Weights of a small GPT-style language model, trained from scratch on English Wikipedia.
Training: a variant of Muon for these matrices, 4645 steps.
Each number is 200 + 40 x the weight over its row's rms, rounded and kept within 0 to 999. Layers, rows and columns count from 0. The size before them is the row's rms in percent of the matrix's.

# layer 6 MLP up, 448x160, rms 0.0739, rows 214-313, columns 96-127
094,155,263,192,267,189,218,220,182,231,278,107,213,281,236,141,170,198,128,173,215,246,190,217,177,245,192,223,214,151,171,178,267
096,241,245,200,151,218,56,200,171,264,165,135,250,185,186,241,169,219,191,178,157,260,174,210,254,264,171,242,233,211,201,245,176
100,241,176,141,169,173,204,213,184,177,176,231,201,204,197,258,201,179,175,186,137,147,211,233,173,211,267,170,150,220,209,240,161
101,274,143,237,240,182,197,152,223,126,200,164,214,198,172,229,203,198,123,210,192,213,201,227,141,183,157,155,158,236,179,197,190
090,172,145,249,204,231,242,190,176,236,206,250,195,125,170,212,164,99,166,144,190,239,228,221,205,172,146,204,208,212,162,242,174
104,203,122,252,152,213,256,213,208,229,160,188,225,159,148,226,233,295,177,221,187,162,200,241,253,192,130,180,220,251,278,225,173
098,171,246,237,164,223,196,131,240,247,151,240,208,171,210,159,244,172,167,147,167,163,135,171,218,250,265,228,210,152,194,175,169
108,194,256,215,281,246,162,195,158,179,214,142,254,134,271,164,151,182,147,266,239,238,197,203,162,225,259,177,202,205,212,148,218
077,186,192,169,216,243,194,199,147,177,163,130,248,203,188,180,179,244,139,256,199,116,203,239,217,249,278,239,178,234,199,219,203
101,233,174,276,232,205,182,193,189,164,246,254,176,222,241,162,196,208,265,232,111,124,274,228,219,189,196,278,181,272,175,174,229
109,230,223,190,175,233,177,162,185,156,230,165,150,232,86,185,226,251,202,247,216,279,195,191,236,181,262,289,212,210,167,258,195
096,159,178,150,257,135,223,179,226,203,156,180,242,252,172,162,232,222,240,184,173,197,211,194,163,212,137,161,202,178,215,181,245
100,145,150,233,151,216,154,231,157,204,138,254,193,196,164,259,243,179,189,194,202,136,245,184,208,186,261,237,187,216,178,216,229
113,215,214,233,168,274,203,195,124,263,141,214,246,177,206,236,213,208,218,149,140,196,238,175,194,216,296,189,237,245,142,321,112
097,194,221,223,178,237,304,248,201,102,165,134,183,201,211,222,208,324,170,210,189,176,253,215,156,185,197,207,209,178,212,186,196
102,177,193,171,199,174,195,163,190,157,202,219,263,221,154,216,217,156,172,152,189,141,174,148,167,315,206,206,212,181,234,219,174
100,199,148,231,171,191,199,228,199,203,118,166,172,161,239,202,155,151,202,193,229,178,185,233,191,204,154,217,162,159,183,184,179
101,176,305,201,166,209,216,219,163,225,168,158,212,199,206,155,239,235,248,238,285,206,262,160,225,214,156,170,238,177,189,255,186
123,207,112,132,166,205,155,224,166,189,164,140,167,233,184,258,151,256,219,151,184,95,181,236,233,158,219,208,224,146,267,199,167
083,127,261,163,240,206,166,294,198,123,165,148,235,263,225,165,150,183,146,251,268,165,181,324,189,206,203,259,211,179,241,248,201
098,238,169,181,222,228,248,216,229,142,210,221,160,242,193,165,229,165,289,210,187,217,156,171,142,258,141,153,181,144,218,194,248
093,203,226,169,178,147,261,191,244,226,258,209,260,175,273,263,235,226,279,221,228,194,191,255,208,232,204,234,194,161,186,165,225
102,178,271,124,260,182,197,233,230,131,180,196,200,214,163,227,171,188,177,190,248,199,218,173,229,243,188,188,207,228,223,270,209
100,164,235,179,230,253,198,192,206,199,137,284,138,174,217,267,186,204,166,238,234,209,291,216,182,246,262,204,151,211,102,176,253
103,227,173,133,158,217,217,219,204,175,194,68,153,197,279,211,167,158,191,119,273,157,221,248,176,232,193,160,214,222,205,215,233
104,170,200,193,222,198,197,213,149,227,166,187,223,156,170,205,107,209,186,238,164,212,211,185,153,215,255,253,207,236,159,256,177
037,124,145,230,200,202,183,232,156,211,196,178,200,283,246,247,256,165,244,231,203,195,212,190,246,213,244,244,211,184,213,169,129
107,186,194,227,325,240,137,218,208,307,171,281,185,249,266,221,173,248,164,283,259,172,144,188,197,186,299,221,203,266,239,258,235
100,212,217,209,253,230,155,161,181,164,217,208,176,161,246,231,227,156,183,272,258,165,247,211,180,162,251,219,208,230,292,283,215
091,233,165,174,211,165,211,142,193,197,173,199,242,220,112,192,188,235,180,197,252,230,202,208,146,164,247,219,273,191,170,227,308
098,231,217,177,210,165,221,250,165,166,192,194,208,193,244,253,235,118,195,193,220,222,286,260,328,210,259,227,241,153,195,153,123
107,187,230,180,217,194,134,203,238,175,216,162,208,227,196,259,278,154,168,179,195,124,189,199,218,207,236,132,223,215,145,222,230
087,196,154,196,155,291,244,231,189,219,245,217,226,217,242,219,96,230,153,253,177,255,216,199,123,182,240,175,198,195,189,196,252
097,236,122,220,190,222,156,197,177,249,187,195,146,157,194,195,196,234,238,199,248,256,171,209,202,273,228,242,178,196,169,207,261
102,142,263,168,163,168,260,193,168,212,220,164,157,224,240,217,211,185,237,236,183,263,243,160,230,210,206,220,201,188,159,243,188
086,215,169,208,182,318,174,225,182,191,222,221,234,201,189,150,289,259,214,126,165,181,180,153,217,136,208,109,223,259,200,172,157
107,205,100,175,247,227,149,281,135,218,143,189,249,188,232,258,205,226,146,213,215,310,245,189,248,165,190,218,231,229,216,213,215
106,215,165,163,230,135,265,220,138,254,143,164,182,233,213,189,234,193,153,161,176,113,244,234,112,226,257,206,163,190,168,236,155
106,211,209,202,192,214,190,232,191,211,101,177,232,166,174,149,212,190,254,215,228,250,208,284,224,194,167,148,204,218,295,179,200
106,138,129,169,194,230,219,239,180,210,195,240,207,146,204,213,185,196,154,281,202,152,278,201,190,265,190,224,228,128,160,271,154
104,217,203,146,169,185,180,216,136,191,254,241,153,214,166,221,184,238,280,201,175,199,201,178,215,191,221,178,270,205,204,162,183
017,197,199,197,177,209,183,287,210,181,235,217,221,234,181,279,194,147,126,165,210,205,312,226,238,203,218,137,206,147,288,222,180
112,261,238,199,236,69,167,189,191,270,215,265,192,158,195,156,231,195,202,211,277,189,204,148,212,197,184,177,153,232,180,127,203
007,209,243,173,143,206,284,177,239,192,205,225,160,201,252,267,164,203,221,209,281,156,256,208,168,210,208,268,254,204,230,211,207
075,251,174,223,165,237,174,267,209,202,227,219,269,188,301,194,206,227,246,251,187,196,299,166,165,139,199,184,249,122,169,168,238
091,177,236,179,182,205,289,190,161,211,237,242,148,241,194,183,198,166,158,193,137,189,138,171,258,226,146,170,215,187,258,247,165
100,233,216,226,226,142,167,186,239,148,167,205,206,195,211,200,242,166,190,257,212,181,251,202,144,188,157,219,236,244,269,244,168
102,205,162,125,207,186,244,172,246,185,173,226,199,188,237,228,218,203,191,221,233,182,217,247,234,173,204,143,195,265,299,226,196
094,163,253,216,159,216,221,206,201,199,194,217,204,181,147,143,256,225,197,258,185,149,221,172,222,158,224,168,248,136,175,196,218
100,179,150,295,190,221,258,227,175,248,228,219,177,202,173,174,257,270,221,177,135,213,198,225,173,212,207,142,225,154,194,214,164
094,232,231,250,182,188,120,216,234,217,199,225,162,263,218,207,188,112,148,164,172,198,194,129,170,227,257,144,225,183,218,194,247
097,204,216,200,264,142,127,218,181,133,167,200,184,177,209,142,218,157,167,188,209,218,215,212,167,219,250,170,137,142,196,232,205
092,147,197,126,210,216,176,211,142,216,200,234,210,235,165,192,207,210,148,223,92,154,281,284,164,240,213,190,223,206,120,211,279
087,213,222,159,241,248,206,165,153,197,183,304,192,216,193,205,220,263,228,140,141,209,177,198,241,162,149,227,276,292,192,201,273
106,199,134,210,224,160,199,216,236,170,245,196,230,197,226,213,160,188,237,223,200,128,200,234,153,167,189,202,179,210,218,149,156
109,206,250,234,198,145,230,219,265,193,252,223,185,156,185,286,159,180,258,219,246,194,269,204,201,239,195,200,211,194,243,256,215
095,228,186,219,241,235,187,249,244,151,159,186,232,240,185,196,239,210,167,186,170,173,187,261,190,153,216,159,177,253,187,231,243
084,174,167,211,219,170,195,223,129,205,185,211,225,264,199,154,256,127,206,140,187,144,231,213,189,189,193,257,129,224,220,208,145
108,164,252,164,146,257,150,191,217,219,215,132,147,210,175,175,209,228,199,242,133,173,197,176,236,169,158,181,224,187,149,244,153
120,195,203,202,163,215,212,208,258,239,243,217,253,164,203,185,219,219,212,198,239,232,318,165,189,162,242,149,210,181,225,188,160
098,216,229,212,178,171,230,211,203,219,113,142,246,162,174,263,190,215,160,128,196,194,246,244,123,163,197,162,209,254,266,216,190
102,162,149,219,194,191,254,263,161,273,200,199,215,180,183,197,235,232,225,128,223,218,238,186,159,66,189,243,218,115,148,144,227
113,267,238,195,273,230,224,224,235,164,160,221,211,254,225,140,248,201,201,155,229,186,269,196,227,198,275,216,231,138,171,208,216
102,122,138,260,214,99,193,202,166,230,196,141,215,222,228,248,97,208,187,209,181,164,179,125,237,175,176,234,212,166,224,143,163
109,129,169,251,168,221,268,205,202,199,193,180,205,216,192,215,210,223,269,242,191,193,197,147,333,267,134,190,201,157,180,156,150
114,278,196,188,186,188,212,186,252,160,205,206,201,157,167,162,153,261,281,141,213,185,224,268,152,228,245,204,201,158,162,192,263
094,256,192,185,231,197,235,216,160,169,208,185,204,216,226,209,285,276,149,162,221,156,243,252,237,237,182,197,260,215,214,160,134
101,192,255,230,285,273,263,221,208,221,128,199,168,229,242,236,182,180,144,142,171,248,210,152,177,221,183,193,214,237,185,147,203
091,130,219,268,251,190,195,197,174,272,237,193,191,207,294,164,207,129,173,220,179,212,187,203,219,156,190,145,268,175,161,185,206
099,182,154,259,242,192,202,124,206,185,187,207,223,208,204,190,198,183,248,162,180,158,170,185,194,224,231,177,169,193,256,218,215
095,151,182,218,193,239,201,166,148,227,196,147,154,188,211,183,176,147,266,167,237,260,202,260,249,206,272,175,182,212,262,157,149
097,140,270,215,156,108,193,275,242,164,201,266,144,163,200,217,149,237,171,166,185,236,175,220,156,213,195,223,167,207,222,143,179
096,193,160,222,247,155,221,224,162,214,161,220,207,150,231,205,244,212,202,203,164,167,122,232,142,241,159,191,196,185,304,148,199
116,88,183,191,192,249,132,164,185,183,188,236,186,148,189,227,223,146,160,174,155,204,67,137,186,222,208,153,214,176,217,178,183
101,205,173,177,270,192,223,207,272,247,205,174,170,232,207,223,199,276,229,193,144,138,192,241,204,134,189,134,119,224,234,211,244
098,213,256,295,232,151,268,93,164,190,245,152,187,251,190,193,189,171,300,178,231,170,175,185,135,210,203,273,150,205,177,143,177
103,245,296,227,168,221,240,268,175,258,225,202,152,171,144,237,202,247,161,198,176,222,266,152,145,240,209,171,258,155,189,226,198
098,198,179,215,241,227,133,244,284,244,209,250,134,239,203,201,154,186,182,177,265,221,176,233,179,187,209,200,144,135,217,168,254
102,187,119,194,138,211,234,197,223,204,187,165,158,174,217,227,183,250,183,200,224,251,193,169,197,119,232,200,240,194,277,156,295
097,250,176,271,147,197,169,204,216,235,193,202,205,195,251,99,153,198,157,247,225,190,233,211,219,238,181,227,82,250,206,167,235
109,239,226,189,237,187,248,206,213,197,141,225,222,199,191,119,166,189,220,108,213,266,262,184,170,171,202,184,184,156,181,130,186
097,213,170,195,150,191,187,185,226,223,188,198,250,195,182,151,212,130,180,172,195,258,267,201,233,181,192,239,202,174,143,223,190
107,139,254,241,210,230,160,133,215,206,214,207,282,251,132,202,287,209,283,150,218,230,154,177,226,121,152,219,181,219,205,198,248
103,240,145,160,200,276,228,185,258,238,260,196,161,138,164,274,230,198,147,174,262,174,265,115,166,227,212,149,222,218,263,212,223
092,271,200,154,150,149,255,245,222,171,202,198,92,195,247,219,176,173,233,191,181,217,144,195,134,235,225,214,235,272,185,222,162
109,180,304,231,265,217,285,166,222,196,215,251,183,178,169,222,163,200,135,257,202,245,138,186,192,140,225,236,276,229,226,194,340
081,162,236,177,236,253,200,211,217,234,214,182,185,243,172,167,221,185,222,119,102,105,220,190,193,231,272,237,247,174,144,210,195
098,225,195,264,193,205,158,236,220,223,165,151,225,238,162,215,187,176,253,179,206,196,187,208,192,246,223,184,267,185,222,260,152
104,188,164,226,198,142,290,195,232,175,231,191,197,207,224,155,210,169,207,159,240,172,123,184,222,156,168,202,183,210,187,163,193
129,200,225,208,170,224,216,268,192,173,266,279,208,223,180,187,173,213,160,192,209,244,207,220,197,198,211,199,250,150,207,217,152
104,184,250,228,178,120,239,193,261,213,264,233,267,136,129,251,225,157,140,218,146,184,251,194,269,197,241,193,231,178,191,199,148
102,261,212,205,130,243,189,182,206,231,207,144,223,207,150,210,328,209,220,156,213,208,194,215,197,200,197,189,217,201,215,177,209
105,201,246,206,222,193,174,216,244,177,256,124,207,283,179,222,155,268,191,164,171,168,217,215,186,175,245,240,169,228,233,234,227
114,192,167,172,146,168,165,211,150,170,153,224,196,187,140,216,201,259,196,181,219,228,153,195,215,200,124,163,211,238,193,253,207
101,231,219,153,134,207,140,219,183,264,231,123,176,182,173,241,229,238,201,241,185,221,193,236,223,117,200,143,214,233,277,288,107
097,167,278,184,252,193,138,180,172,176,204,153,150,278,180,235,181,209,208,229,199,235,226,129,211,170,163,246,201,164,234,216,163
104,206,184,202,217,166,218,230,230,202,199,264,211,167,237,224,188,212,211,70,213,179,179,219,207,158,138,225,215,153,220,223,198
110,258,220,215,217,200,186,165,211,150,195,220,197,256,175,239,300,234,205,158,189,277,231,218,179,207,190,215,217,209,207,146,221
095,131,181,243,158,180,190,188,285,237,96,209,203,150,212,163,220,225,162,235,255,235,182,232,206,172,198,175,257,156,184,175,139
100,99,187,225,243,255,245,193,149,177,203,200,220,186,157,249,219,200,95,261,216,183,243,189,213,223,199,147,194,198,166,281,200